python train.py --num_attention_heads=24 --num_key_value_heads=24 --head_dim=32 --intermediate_size=2048 --rope_fraction=0.5 --qk_norm=true
Each number is 128 + 32 x the weight over its row's rms, rounded and kept within 0 to 255. Layers, rows and columns count from 0. Numbers have three digits each. The size before them is the row's rms in percent of the matrix's.

# down: layer 3 MLP down (transposed), 2048x512, rms 0.029, rows 103-155, columns 384-511
# up: layer 3 MLP up, 2048x512, rms 0.0452, rows 104-155, columns 384-511
down103 098:159115143085122164129094134185177166175122154070109171121108135142094092124123157139142109142124130120152137109139141106112137136107170166171142120113108159100188119160061097093114097110129117104141093104116140180110113086124089141085169115118151139113141162057162178131150107127157086116120134119176147123141086130103182144131109118205148159091187152091130092140069118140189113088129
up104 101:141208126141089119198190139157045113179148093160036100100113087160135114107124130106130102180102183134051122182104135133122140108202111084121133116072116116148119119147168142170105155116099134091122128109089121100123108164160125155110128105097102105113120147200204137107151135154160152140113188126201131136190106193167155131117119112106193132091078088166142067127147073163138126154071
down104 099:126165120098097119116101206133140176103139137087127132154192142099126121139107122092135139184084148052147159154137153077154120076118113192086170156167095124065129114124087042099201158151156072074181065130131181128121109103178099103117086103128140151087142113113147114105071091144129126115133146109197114117067085155102109108073146146119141156157076155114107102112135188101102101122136
up105 102:147118141161107132229101126175103070172100137101137101153140112117097119144149106113065110171165166114106117081151160180178112210117168138082094081125096185174088182102111096223122131141163132074115092132033080145133145130094061204113139143118136090121106128134144122141161102087144085183082071122130157139106111110210135131077178083163151194121067166108165091138095122152132108098105
down105 100:117131090102120076095165160112161114092110088154153094073057137125142132092207085137166126097176139102146130123144079182173131133148145101198152067119141179239129120157146130152084076144059171125145153109106128107142149110144095163134080106125175190143186138107128116075109102178175148158115204128089093092088139124129102110127104122133134055098090097133165190123170143076163088109122
up106 097:105111138100125133167124143088120118100112147117202108126162136146166108124088167110166161148101115144095170140117166172099152109084121125107132121109138183145158100160117078114168155133137147077204118118089157139114122159118180124124111099110162130100135110086153108138138170153129137129127058084100145115150163206150097154090129121138152107134100083156067086155105142085174083144074
down106 098:124128127080062139088155098143098137125083169052126120159097142140119162119171169093137133143116096143119125175136094100132115157100119101142169099163086135125163187175148108107130130131102188134154083135104117120169126110154135133122158103109152170121122139069163107170158077111124141163132196139156141122104072204158164147142142052146161157146125150129148120169085165149079128112158
up107 098:122159124168085119133138109155086126168129095126123125140116085129013144175113139143099143171167132165132158092114180141077119147108139105173189184238133131107125177114117122098125109072136159040226085098098162155168093134120102142179151089195147118143080175090106134124148117163071150110152124146119172162142158134103169128105109184169124116091146122073070170164099115113094167179070
down107 099:153140051143175137108047153163141128087131114140157105105127153179065134183157156160087092139126166152168103153189124167097141116152150094066130094073128113089156147138151133172112178109097083138142142090118135137090119097136101124092124153142117167133069125132116181145120146131138162120148191068168116113165078126173118083122099075086088125098155179115135164125069037148156148152107
up108 099:120143127139158154096093137158155161206103120155121128102098156116154101149089191135159207124169152143135075148197102097165140151092160164162112099128146132153095217131126157080105137113089154097130109112108113149107117088163132170122193142081158151154086135159137138159168114123159117136143173128092132121131139124149157071138166183149150162102116068141144098062058156118127151149119
down108 098:092068071132130103099141147150125186094129150128148126116102078130129141106157124102216168127091059087141115120149164113166080106118131169111138138117122089092153141195123148083232128143127158111115158144136173029144093179111086139172121137115139147138130132175167073126121099086149122072122135075147124152123112144156187139137139112113105164121120091135102128145133118129107196151134
up109 100:169139111157158101121134144174102152120105159141177147162120158131149069133103106082099112111129125093113149107107089161156119109058176170152120141162094128214135205050192083107130141085126111095129123090176164113147184106101143124144109085122121079145113079128084109113102178056108134140126147195137145120122180160074132092156137118188150142128116100208127131105163123127129134158134
down109 103:118099122097162166093101099128152173145159140091132146105133059130137187134103017126162171153084098149107126121164095153117133095123167192097192102099174121147128160126116143154183075139062142142160118080158150137178151174126155095091122107138077116086136150106145159148063149079132152101073046177178154099103106133104080106082134132110162152138142131175171110149140117112131101144100
up110 096:076088102117085051124185118131154126115133100168107087168122123107092141132120121136169076137118078145110108121160172087147122168161092189120109146174113133144103132074155073088102119078113155151111122145156114134077045107115104110082134140172136163142093127140174155140157180148069135132172103152115134117130132120092151137140145076148152157086165153101190156158105140145139127120135
down110 097:109110134109134122107078159060148110150084144084107186174150094123128114110197160150111135105124162117171156065129100151122104135142133032169113105093159139076150160126073137193086077104117103102161074107030125089075113129093123107126132133176147116121147146145042097132202104139116099111159114075116083097161096133172108123149113180102113126101123151182100132154117135122101078165106
up111 104:182099065132115177159165117123111105146161115181132128144114121166143115132163150083132153121110079129083129137107093115106139153103174145151057165100123125134108124138186173123137142092113103100094167067136153116162112113120148112050148095130164138171156088142121255135144129119147129171118136108148162174124132170130084097121119158135135173145086073153128131180204064118145133150146
down111 101:186081113087140163147087088122115138105117162061100153135131114083127198028094141206119087206107159097120117160136121049107146133115136140156152163171173079118157149191151137089133125127124070138145085086134124112152110115113087157143111129135139117109091175103119109128154129178125091160167107136103134160085130161141089125172177118136115124115116063087085107143127154180130137137137
up112 099:138129082171108110098142195139038130116157108142107155149173156152155101141074090108135139106086158204114153153167115104114154141144124102161155197116127113097145110132200137104102082138102207092098108084058136148133137152048114051115117142174147142117123128135126111162181142127174108117125062142165138155151177088126145121131174207106184117175166105170105175108111123107144149123126
down112 099:125099149166147142187097161078107080158120116156136153114151102120193158179087148146143142159149077182166205093148182180125098149138109130126173182133178108137132141136127179144132149153136143148117134073115132107143105166103155128111120134117073163104075130091121126134169134135128137093102098132125117132118173137121186167082158167178156170136141116070148150129109149079156151176117
up113 102:101117127158147118175122135142168142122123132125116140174072111126105126139123158101126121126089172134156086150125145123119150155204198138107088093146183138159130084099163121115149197108095162129147100121158104191154146236142151123129130186114086117129132079167098082162135103169192122185102101209137132131091119133124115123086152109142141121088091109129169113143128130109175101142139
down113 099:116159105126169034108117126099121093133163125136097106117100159123092173156158128094104093215108178143100075146119057129089152118137075112152106090180165160192094132159152145086099172154160116131101131113180091126147122107118140083194121150122103154090122115160174141124111169130135150084139160115139148141108143124103161141103132107148122114077108139106082123148162140127106129186103
up114 099:152162061100156103177182178109119147163116141171109097110108141165173106081131095184103159123175150065131113099122143142144161146080139107129147157109164134100098114106051155048107143115075124145120107108142114112147111095079123127169145168121120162152155110148123147197127121084104095094126060110175121126121112128147161102097146099173164102114115146139174113107087038216117132169118
down114 101:099097145134106088101111066145142105151123127098198168166153102109144132066113181181062094144109150080119081172123141132178081156142128116146154058120142110131130124153070061077123123128149145149151181138151136184132135142098149157112131150142140110112191108191111101156115090120185115124095106132085134144146132160157106141159176150129091081114140130066160100130144093104165143118085
up115 102:119138133133142167110162146147109155125143103166104084159164160158114097131146148124080106146160110161121051132229133216170163130121150128163157122117151149183108147107128164130132100140085115178144108156109122138158155156166171158124125156112160127148108097054155149127076144121074134185211130102131163161143076080132135101142151201088109103128169123090158134127095125174142120146163
down115 098:068172148161180155131120143153169211104095145126104155083116129088129139110146143148155105137118144093123089107125144096135159149172061164141149031164096144056102166162075146130061128102089119148118099116193102078167121167137160119149137139118120121137145130080141114141151082130116094080156208118127180114126096092107071120128183145077121147073182098151178093113177101126076145184147
up116 097:175203086155146185117127183143126087169052110180103102104140140172108108133153153130186130105132104135139146084178096124188117081079146098102156177120161062088143094107130145143106071118109112086147182123126053186107148146127113149161141182179129087103122130142125180166065147119111136126112069186157154129142074144159162138091058139078093109149102125140098126177072202144161154132073
down116 096:166126201137134140073150146119161134108138131079109163119119143149125127164094116140165138128137177163164075122174154123141154137088094121169086152118097097156149143151108164173165148148125085122079134173123136114150058148136125140186140090132169135131185138132067176158172111095129123104177131150154112085184098077105128140150148210184091114132084131144153152082137143115131080143046
up117 097:136098088187106204129111158153152100120126152128161132133155085182151158186157150166099139134078142140145083117130131178152145148117141101116110103121147139133077090097156132125143112144095154106169054126150104180135139102072113133160163110063144117144097139144142124107154104191145170168117148159137086189150107164136138153110122093107135138161140130199172093157123079097206052107129
down117 096:132154109140135123200102071137140136172144069188175118110115107060099149117148135210160143181062127145136169126219126125163127172209098153161103189079132121120094128110176135141155191113151156114152136142132161104172089138126131179137078114116062098121190093137094126108095082205136133089112123124124147132073116119067125087122224116106093107108120114135154132096115101144095099139126
up118 107:224197116142096175104165145193164165171145166136134139064144144162079165135110140066100148193164140145083169180163101110123164138157132137139141055173163150126132163072114165137126124104110111159165157168065082137121118177211158144124136101172115127111144159162142101182157131080065148158047072138132128114140094133135160101085104169163103105124101170136135169178131158136118148116051
down118 101:082125067122153174078153097146114118088162126094181133128198183145108139110138069112161117120137118159138159176106093094156196142105094166122228147133137146158140153156081170135136133122126084097073142123095190140129149141130128158103104110142120129101188126181125101132119139140117154104037081120139125176117079137090131197079073187129077113162106104180106112139104154123127138113110
up119 099:172123115187050150141154119101110049157143109144113118126113080139078088141084139117128136126172204152114136148138162099137133090086179107117104190148157174113075068130146136095123113153100138103115053085147110150106126111093128121077107112134161196111152098129124076135130172119034114121158110120094110113129120085158109147065112101084138127102117142115156139130073123153191140125142
down119 098:120090147137139164158103169140059056060152095109172132118095192116124124139125167135152144164074143087177142136107109123128122126164122160121080136131131149168105134143128134127205115096156136119165170118142107144138149111085140177153131147114162139157216112106164102102123104131101069147113074153113148167156159097104084163126081087161101192097097110116125160165190183150149087141127
up120 109:148172150103111121115111099150165099136112120150119096131143138097124121127139178112117145131132154138109125106168154173186104155165178091097171126093159106139117152096131168135107150106109080139195146117188149232089188110158144118085158127173185183236153164132185127145068120112140082163119149202074083147137135119177154092185116162089124165122113083121108126127112089184101102126093
down120 111:113159161111101148076120100123158107109162093119132158075109108098084095151081121180143069114081163162129173166079121152111138087135147141138108139092117165150095133222104078131044101130152089138085093175063183149210166118110121125092149174149095119164127122129142127139111129113102129175127104135116145107140187175088117150126158175164169154144131088128094145106103175136112102128138
up121 096:101115120127105126092107135099072133158113103146132096112177110100161144126095115125103133149163142113122100150206144144171150137154148121120089128122116134125126148092077129120115130156137109129151095112141163153079142136146109114078181181181180105149159048123192134149149112189099084178237149102155117115154084136087139145148118155125098088105115117139112103144105109169177163174150
down121 095:125092161106161079101117088180139163126117077169088111085111126085103135148106107088162148127070158074199142106126081109207125075186177114177108120168146123113092182108133144142094146137158170079101102120078109132200147084110198174067093176149082167183154181133121139165104134127168163104102107136075138163123123107124164121147122104145167120122140167166131164097085109067143112110196
up122 101:131136110129102101132168149090148166084092087106162102119113147120117093128066143154150172132093099095101113087123094115167137114095136073103134110132161120141121120134093108193108114119067145181148117097151144078108114094070175140098123075140101175170111119106093136157157099138103114121177130130232095126152114111142095072114107096162142127100106167135105170137127140094105126114115
down122 106:152105105141141107124103085173138172084099104071123142181179157165113098153125153134100155147152103147139130068168089107135141120146140177097099102155146144177113181118189130104098099162079190131092168132109100133115153135121119133111130121090115115176080180151149113141172146163189109143097109125185171140163140139126149119119103123119153141146136103148136200227118143111062169162097
up123 102:140100109065089079124168148127112165131105138096150198144111137131100100108105134176086147105127121120113087127135130088080216161137155129093127103114176140140089147151188139106110123088110172126101195113143142181127184099061199133135140074117128158107170099159134144123136096121145190087084144153173134143108160149146074089090147101164121150091098122085177115117053136139140119068129
down123 102:070155108164125132088063111107094159138109078128076102180153133123170171122133144085130130200186181138096148129091104123117128188113124085100118126120140201091138133139093138143102109139164075104117163102075137147091111117105092133153146127134138157122138116156151088093098128079123085154190118118116144120136154099123151118181161101126108109204143149135095185100121154134162156123115
up124 094:111108143119102138112148158156137169128134148206162146109166146139171111165097126136199168123130136200153083115119129133148109151119164150067154068162193113135109106121162109141081082061072153105073148082161120094134144107113140131127119090136084177105123105151165148114159182106100105089106103121053059157157194157107146118094052092167086142145092151110111122108082113128109178142147
down124 096:137110145087094083160137109155138120160127128121137127095144097161112100064123115099118104119099082173163126089132147081054099124111176147167082079132159109112124121080180106163110106106179092137095125092122168172098155152107133163144095123129176120170089114114127131134089190111136057102091179139097101130193146152137161118155150132165162178151121065127149124154114118094141124118140
up125 104:073122059099073068155154125150100119124151176159183140104115194158173103142117081091139122163170193093107125190162130151185173134150179170143137097158098149129057129153082121163086124122088095134145108167120142164117171107069109129088111088166141131155152122125124194152123162099090098124089101160120075091162136196167143108147112101142147169091155145186164105119127117143181074183078
down125 105:133125080176130067114140123099093137149154128166191119143091144102086094130091140123142156142140072179102089166119108094168094160132148155149097130135161121148085192128164172145115117116123125078164134149110147108111168092159144144085134160075176118167112126133157128157197118148098101134052098106115157135189074133113102150110128100182135122127117077103098077121141155132111131148139
up126 094:150152072198134091117112087080100161098125094129153102181110080096077085123129195136082137116095158129127109173129145113145097127096157185201161184030145205130151126152156128128138092108111141102143079105163074110112092173100140147083102141107074085116153156112126113114109124098187170115091103152136173165153121162198157132088132155154155113118110151097144130140146168094126123105115
down126 094:182130141118136172157084155175164131127092128093081066114072180149169191160176102117125103103147149165108185132127130063145106115112117110061081107168120109145122207138170170064176145122196123149174136105195136099130143121104152175166134136155079124153147107159078096169138146120112070138153115154105133119169130149137150072168126140099149113121194152112163123149165136191142115074097
up127 107:113108124109127111155153180209092142172148139137146196098160118152141111115114140127129104136177100113149071176101141090205125106100122115137163183171178105140056201145088098188125093103104123072095114181122077134082197106093162140135084121124164106181156096154187124156133178090164109158092084103132150113141148106185110178092137105142129175134151118130214150173107121143159133138108
down127 088:151185138169135097183131138121105184113132103131131144158143129138133145067112125128120185127177182122144097118165160133128096104092133034145108172162158185124127162152125098137198153076162119124142157133095119086133104117186112109160121193156156077196102055122124110113146065118192119145141146168126184098139126147105119116110139138165107094115117079109168110129091106150182053091118
up128 099:102136198082077183107190151148109094144100155143085157136127113144109102081157095078168149082137124148110070109113088180099137026156108178094174100106115162165107145164070139182089107047080134104144125167129108134148094090170094081199093077143137125102146165099162131185157119092185068206074176191148125141083100077110095145090124106072120152098185121183100075146084132157159117074086
down128 100:123168159098099158084096095124111134124141107123114111110134134086097154093139149176156141083141107166190117142108102159156149126149102095155096076117117146107129148168156075132191131139095151072099132167152141086141123109121139200144114098157154156156155157105156106175135054138118166186092158115139181135145066156086111172133105098194137099178165084178108122087137125133164104130137
up129 094:098124097103113148131145187171105102180087118130082202114123174142109089133126166135043112099127125131157147144107102105065214129066157059164085112125141111087140150115094054170160135116132117151140151148171108128158177114097107137112116111093163078113068103134155100110177080119072128218066134173133172119119140131117132118082104137136142102093105129175089140187086169135132113128163
down129 090:111134177148146100151161075107151200109137154161124079151167114112092120172141122130129187136132116145115108149155139189193104137113108092106129152131112123132150148138170100125140067107136145135119121126092128077138083101167132157154075148085115123082102157144110136156135144096163090147141119111086141124160143177168117178141101092144105108178152098132110139068120100127116117127129
up130 099:115162119155124111143140095089063115145099162191124157185067141181110138109080122138167103102115135130123149101169052118186140147118134104111082143090121142157058202097172138136109113130124141081104137171195151179150129111091114131140061192150163163136091075139166171154131122089141128117112098103168085109177107104140144111129109161097140152102152120099114113146153083118143120123107
down130 101:155177130139131105225115157105165087133126140133067167143123079128135073131105190149128069085156082161146123180171141137087124157104139085084205127122126141173103170110120156096112094101148122128090112136112099145163145055176106163169156125131139072080067114179118127083143134074187118127099109149127143143169112160127160109160132146152134136171099154064124122169161121145138141166161
up131 100:093111111125092133134148133137076167163123152166118118145142142163137061064137138124165183091086130107140102146194100122158139132108171195203166145089154104093111155148150129172103111125092152094153151129140140107124105162094154083116102130149110173148146117147135159154181122087162091127163099143133133139171054197082103103116149113135144125144159166152169197086125121110163149164140
down131 098:138081103118124124130106105118090148129107151167095137080143144088098170159185100183111150116132130125100144150132104143185180068121104171150120138095153110127133162142122141127135141134120128157085060175173088076099127127087095139103100144149134124135092123121092132106134085078080134095128115077121128155082090141154125183180146148092173147121108146101111135087121088193163126065029
up132 099:099201115097150092174130203143071129139121094162120119150140139162154171115145063161158109160124153113147129171126110103125155134140140124093158114141089137135097173115124117146115126076079166123159115140123105098100150106093191166087124132160155120133121134136148152163202095147116139141143087122068152096116092111154111135133083163156161167087112179097154111191119119080153146092114
down132 098:122082130138176118087143137107172125104105141135162110103157089167125174100148158171156111112104100086208129136091111114187125135113122127091178113155089143058156181187167121108240132112099136096085078124190120108183152094110138161132101139166159091111155138188133150103190090143151136103121190147146123094148152158111174142098100137127128122123120191120156118139124173158110114125113
up133 099:099131103120102104121087153099116146092111133141105168165140180118129171148125143138156174171097087142161107175097123122090141112135134107148160174135156155152087132154108111154099163117144141123109089169183153074085120191137176142061169141169168091142147137146106101145170153152084143098171172062144136132130132137097138100119139153139184099127120113141155130123086104138200111104139
down133 101:153121081113150166099115118136075124118094179127112171098124135101134192083125163144155123205050151134196115146169121088075136146114156141099101133155111151143171121141123133163158168141074121087148090205156117117138109136092149171138112127169141154118136102147097144141093094146158182091118165078069099134078145162101115133060145140133148143117160097090107161105071116149146127072178
up134 098:154082038124119130118088124136163115112113114163100132121113170113112080118049145104124172184122150108107160099097064103115151115135129101179150158167108156124155127137128103107141150164099160090180147077125122213080160124156053072156147111197134103130131141210028155140170117126132106130108136106138108108143136128110121163082180121131135120128102142172126085125114118101096145161165
down134 100:148106076104181140131119096098058125084101137179105145128153128118197142169088062139120130098098107171104143148141055141125133124118182102153138075125130121124123138113110171126147131030074060105152121127116134117096192118131106123078085131131119143084116105136163139130121113147107131091097137095092096105149118131092098103157095202102112144090129140113095124172102068124130092170070
up135 103:128091079127141150185111153113110152155131123174112153121108161177119063147097125140179171112156157193083157137109116203119115113167148159096111150126162194140134148162098109126076141125134144118115117116123200174141114147083132146096131115141123151182105135197119116162082129176127124106119104145164101152067155165160167137063131118091133168145098151094157156111108083172156081098041
down135 108:073177125216131128114127109131106128136044127131124136188069125143110123135110179077103145133131161204155079108139102111136166181144138100136128138135121054179108081101169071074127089206153127111133136147121197110142115137152085077137148135063136161155124153120111147096153102063103104150144163154162114113093072120146147152121141116086118129120104105169098152097062148226138068126096
up136 101:185127076179125132131157113128135139137141126161239117124118133095083096079113154142056113146067156129127119119107071115119185115121147119156124142166135166126069132100097163128090139096109116078164107038150147137145104152141099120155123142130150076142128163109139097142118153159149119074169158113128116183174089192146150097168114124170138097143149087127143114128171144115155064124170
down136 102:109118169094167154149055176070178137101154126106127121079111102134122096139075154137159099059149099142126107097147162146132169112139072099082111119156127135161147078091113147091114105153104108142162132187074105131129127118065143142172157105167141101118135128112084085109128103148113133178119111147146064114130091195131106165097174126179067147103179154160135139153163138169122142136108
up137 106:134121080143100077093085156118118158101070147129130093094098121147083045122186102055159084071143120106084131155148117105108120171105108175129115092121112118125117097107113141092100141140079134101125171155152119151172136160123096136175052122157172105137075124095135137200158152123119156109122175133120100128176124170105145095146131098153139122043156099193113130130152086080075099192131
down137 109:098150119133122081122144145109105138075175141114120096083121115149123101175169140153127085119150150120117064155128095146119149139109080099164162138140093149167109074174177099090150105124127125081143150147132125108157127159117137120129169166090123143140111101087135126111120137156132153129177108081016088161097128143149159103141124172121147163145148136119126166153105110144087131193100
up138 093:106147108124119121123100155149074100160185121117096124128103152126136099095153104083130070101098112114129117179117132149167132101167225148063129055151121188111171127137164088102187142071129142076157056161149096140099147099164148153056146148152134095163132100246143174149149126126164112124161159144149086070121139093101099183097065082102138203123144130142158118156149134112161107116090
down138 090:133149121124152104188119108167155065133091166123091104168142113115085132129093096103077117091117092094184103146129089158080124123073113130083095081153167158137075105095126099083151096113161153078138170120105105180140110148131139145066186117109095104128089161134134184147094199136120173154052119120122121162148177038090186105152130117120156097167110140133140119189078145198170100189095
up139 106:109072101190086184154171149172105159193123149114141122095106151136161125125083108134119104084133116153089141130123101161156107094123128209080100132094119135130130145121124127166094096167051165125117151104153143140139116129096163084110160099136065147191120131070101161113182097173098085095121161112090133147123100132119129100135088126150141139108109115138149029191141157122179096115060
down139 108:171132130137117111167115109148100137168137126127134129167158149124120177118108128179125069114153164193127176105077136137134105170146119149131142125143122088154127105183147149150121111148103137089078158155114148126113206135178144165114115094151147153125131121119140156201129081120118128137098075116172145121127114093095068131132111155100109081124132168098165085096144124046076205109123
up140 101:092100086144092142115128121164196147200095150140131103149129112169155135186112163091129156091108113083113124129139099088169173133175110151163095133153148119148122145146116077137086076113126190143101169153090206128188148182133174096141136135122147120144146143194074108114077151147138144111132156099156157119157119127147135038112180174168142121079086143073174138138116104149160083118102
down140 099:082119149173105151104197160103137118140119143122129150112177154133161086151140144122094136172119113085101173166102089165135136170103133107137184175191137147179176133115131137177136101105116108146119139101182175146130152113136126139146114093154190111092125152142161139115107172141109163167113137127150186117085110134138128164160135075082152103140189077127094105121147197118153149124123
up141 096:182223150097176108182095061139120111174076109116134120136135160133129049177096088167110116201142155118140138121173156088167126117137130127123159187110133211130044126179114101142128081140110175120148068111112096130141144123161122108118116115137110129138111046143116125147114116072107111158145105053153086203148097119144144112119168146143132111152113131112137120068164125088149131152112
down141 091:077145100130108109150137126125157160064126081136103182142203140095174138119117162107111084152092138170068143154053111138109130149165156131076147127161096095114156172078114143102129147099118103118111166199117239142118106151132117116150097096152133143098135137178138093075107164131172115164113071187168075159132189060109070100157101144096112111069119085088118125137111042133157139163133
up142 098:132141098160144117099118120105055092218078162136097114137100173133120091133132156125144130163105095181134043150137095134149192121179139110124111094152181090124065140151137118173140124119132142138161101104171056080115166122065073180115125143143117065155128179119049167109108135165196157150168139176126097082156118138090136136176190110133097122127065117069095114100103186093167082092102
down142 097:110073138157164150132166137140021140144110122116061130159135079116104100078082153176100129134138080100141132102080128081147130118112093120120127147153147173123160152136082109158158115165107146123090141106166163137175120100154145114084167158165153104109156074119147201117150128148177107138109113172113120142086148135198126129103171172143111076103100117036168185097117157076125136164087
up143 101:109081123112161151157125164120126163183131085134141133081096107118073127146105185112148127127114093169051118139141089104092110104151159154121129181127127124133089126105118131178115154095140176092145129118094130128161157094154114167112114155143146122147169073178120171159161124136140157171062118081156107136163093164200160128072101166098155186155103112156162142158086118112124156124091
down143 096:083145099137087133125158081124077090108170154154107130113105100124045109121089168106151104147098097136128151145153131134142131136166146094171082102091125125161150086140068133120128170190120128118122138143096076148112144084129142152122088099149107078101110134160176128156159143075159149138077106115124027142097182130155163111035203105136155097184117159137136093157117095120141109164131
up144 097:162117115152122121165108137167122134131143194163120088123140090108189114147071131096098133049115190184106047126132097125140156119119130124062132144123119127149120176107110103159109091168107117073151150138092087122162137149125185097172143150085118126148111148157137190169128057147194131162187145149103186114164130111149137159142182126134116115098036124118138130101118145108172133126132
down144 098:196137130163080174158148120160088159095124103157124138102135135085100172114026129116118182124135125133109100184087080148070078173139113084137126167120147133165112135175166133114041099147133111089100167081143129119169123146116155079125136131092123149136112174149144104107128119149133088114192110141136182110106098121144142165134123101186145112111154071098129062172095133141139097123146
up145 100:138146073130107144066051122130115170167086045116157139101062119126144105071143133190173158174144095141119126103138121161131131084081144076161088085149123141097162170167132153157115148160097127171124014140122174056120139114095121175154157092096213153115088104102106089132081092118138131154174137122067195128187107143127126088108180118119159055111135105104156134103110104089113147094105
down145 100:109145149143162118165086078159120146161115107096135112112159172103167113168168139117133153115143122074130134150181165165103169057055121177134152161133203175180131192110125202141101079097133098089100093148135115095098145136152166128131142159129117171201165154073140117139061153147166100150161135128131173112142085126144126100141087158071125147140131172092071131201107110126116113118127
up146 098:132124145127128091129149131171156153127106105099080055111087117152104114158144140189133141094137122209144074142104133165174171121160144138144104172126108147133137132174142159168160143074124116115176155190125133135105098153118159181085181131131135132138111139145111124199102185127124128171159174158129165110159100120169144122134147162146127134182101095058067132078163131083101164144110
down146 094:149127125069100065143094152164107086157113100087155116115147137170130165119172111130186113135155127144142086178125123114156070080134091168117110187128109148147112116166112108094211148064118147114120141131124112071143138146131126148130144099121107089119079126141084100103131077163188129124165122086170107165135088160131150104150157121120088169080162088160135112071121087093162137134072
up147 096:158138143069080146094046071109152132077100083085167160100173101109124109123114092092084108189079109147083153119153149120148181151095091054150146118101158101148133124059113137122141184141116179107176118136140135117106094139106151169135172138107145123137048144139089146199117160140089137159108136152126124123163139117107116087079138115124113132116160092128152184090084111152161184174111
down147 097:100117127066075103111121135134152104101182106105119102179110119105120126104143166122173123135142157088117124080127083099175104138121103097135140078104118081144118177127182150066149137083193162115213111149147113096150139157132139156185082100152147121116081165116201116193072133118109159106162155105148172112148144136109135167133096126118134178100139130176157126149127098177149088107163
up148 100:197114121142130131122079167155117121144110165098090154080084177162129133068110160157125201103111112118119182154142148115190150092116062128124094122178111148128093131107143136061124052152122126147140174099139121106142143166187097220119157105104117104128110129099097108129134084168043160148110100094148127134162035166143117124091108167139138142129116111146170107141102115175173105103063
down148 102:135129120127140143157081135146159136150149044204137129137185137131089080108120099129138170127179134113134113171176127100108107108100148123152143119126128200217132136119090111080128167085121149137111126140101107167192120105111088134123156132140074127116139105157112147088086127092156110096167109058087136170142127127145144093063113089158114138113105118218104173141138114151158143149137
up149 103:238131087074101143078040139147080133120156125132158140089098191127130100143145208146168165105094098151113131159080124135078135136108143078183157140102181131082112122075107163116092156140145106146141112128126107166103146162123125141123118159136117107160079089073137131169155142149156169140108159170169118113093091114160114092116129131101148142136161065105107118118176175144113105097096
down149 105:185137129125140105111160141083120139140143142159153094135177145194141126084169139169108114118087164111122073117094088117171095063060099170134151171092116165113142118084070163081166115092116129129110137180093111161111151099054125146126112078182044105105166120153165133083141108102135128118120116134112072116116091111081176134099180093090096089119127122057116124122169106134166155175127
up150 105:139148093115152136118111082146097120141120072146132137149125102124148092147103126119138137076099168077040106175081099179105104153085147106146107093102132106056124165129090168097115078099114170156143123158054117143152125134151110170112149093120137146104115114129052163154117158098111113141118073117132114122177116062149097081124166130134136063108109079068123062124168121123138090137090
down150 102:126131145148151130132094126075140126103151085118106120101147173070176133207065133124153050098140159166144155054108107093161154183088138112168125191112157132158131121138098137112084144143103108113147156123213158115108132129127129102124123124123141187173157150093110136089116133200103093166150079191083150199144174135158132131172142122143162071102103145110173139227112172163182137164108
up151 098:105173089096094090201095164129137148155133096172098109126110121161127165118080167118133094091117143166116073091125158151074147188065191120125165113135137132127098135110092133169102194169127179093151097107109145133113133187153125173184165117087094165139119167086079175131211134167139140205122129103099114119163129135153147152088161153101084185170115124119130151150080106154147086169103
down151 099:116154177136135166115144106107125168147080130122170126113160084102172140119154083111088118196100102170129137153125122139094142112170103072170110135093155083189121141169103113128040144094088166108055088132079103107133150115148176159187105116118192118121122105137108147147100165139168172139086126125062135124085064134125106123137165080134093103170111077100091098128117180119138148094097
up152 102:102151136118102157195120140136159078164147095129106135122095151106100158115124124085098134061105110134169118109170127144174180120105119113130139124117187102169129102137134147197068101123114163123134101137120159205136077165135171119120178114077220185119180122145166113141088076184143099142097162109153149116119123064172149053102152169123142122137127077105134112166152070147156140075147
down152 104:154109111111145132136092094141132112154143196197148109081116102108170141171120142164088091103077154185114109111167120140095167080079118089132042140151119099156124113074121168135137086125131176191095174182122116173127125167078094095135080083114127116124100050133109113049099123158136212102108118143116154084169150127144146102149195142149093145149145105070128163191114094116113152146138
up153 103:120148182128137164144160080146069144140108088127123124170062121124126106152172105094142124164212087170095133081135144200155089138142148159123105171147181147131139121067133115149097124080098137079125132126141160177123136142192078139173121123164166127125126135103167118152112110152158082115114162105126144141128120100135214134171101159148130130105065120142153181100099129087127170134125
down153 101:206157116102166160133097144208141126108132078123174139091111106083172112129104117161138104140089105115151133142140108158180182127148117145181158075130144109091130136135166157084171152100157061111118109142113123108157171105107129109124164162140108130157143128127115086037055130111086114101184111141138128155119068116120103153116144156091111114172160122089107134113139103148149086147106
up154 102:194062152185127110140146140120099119132117164106090131109086144124148122144102180140140093127113174095092162154136139165137151136133111077140113166096126166131138166167156124108126073134106183095142096084095117172127184124143160111119143130153099112140101095165095158162102156125100101145155133133157154147119088132127144126108115126173143128103128154086100090075108148100123093098092
down154 105:109090129102150182095124099105140136093144176132086146123095131120118096096073133134127115103082141185106094142100065132126166113087113158150158133173111152118129186114138142074198104096126077090124115122123137149075094115131139120129152112090077138121126102132078171147194102121193139165119081145165107154144107198214174132162146143088061182123140155072159168150129124165138148112137
up155 100:144102090148085147122110178183146116133092163114142131177106144172115053152112148136148096131109171099134106145175115115142101152115164090117186181089130170128151147104130144157012095190107137115132156104057131119080130148135100134088148136119137078101129083172157081141166100134131123176156056121189110103153122137138165165138143117142107143127063178136066094089110097180133097111089
down155 101:112152150090159149089150118183121090144101113073144138122178102078118115148077174110173115153109102100137125111093186083167147087131142136111150142097146092105126135079138166151138127169176126132106161144140146161100135133157130116188078126078104134056115059116150130143064131184092172119136138141118184105148133138201090158153162147147111162141129067132070136139129141115139130078130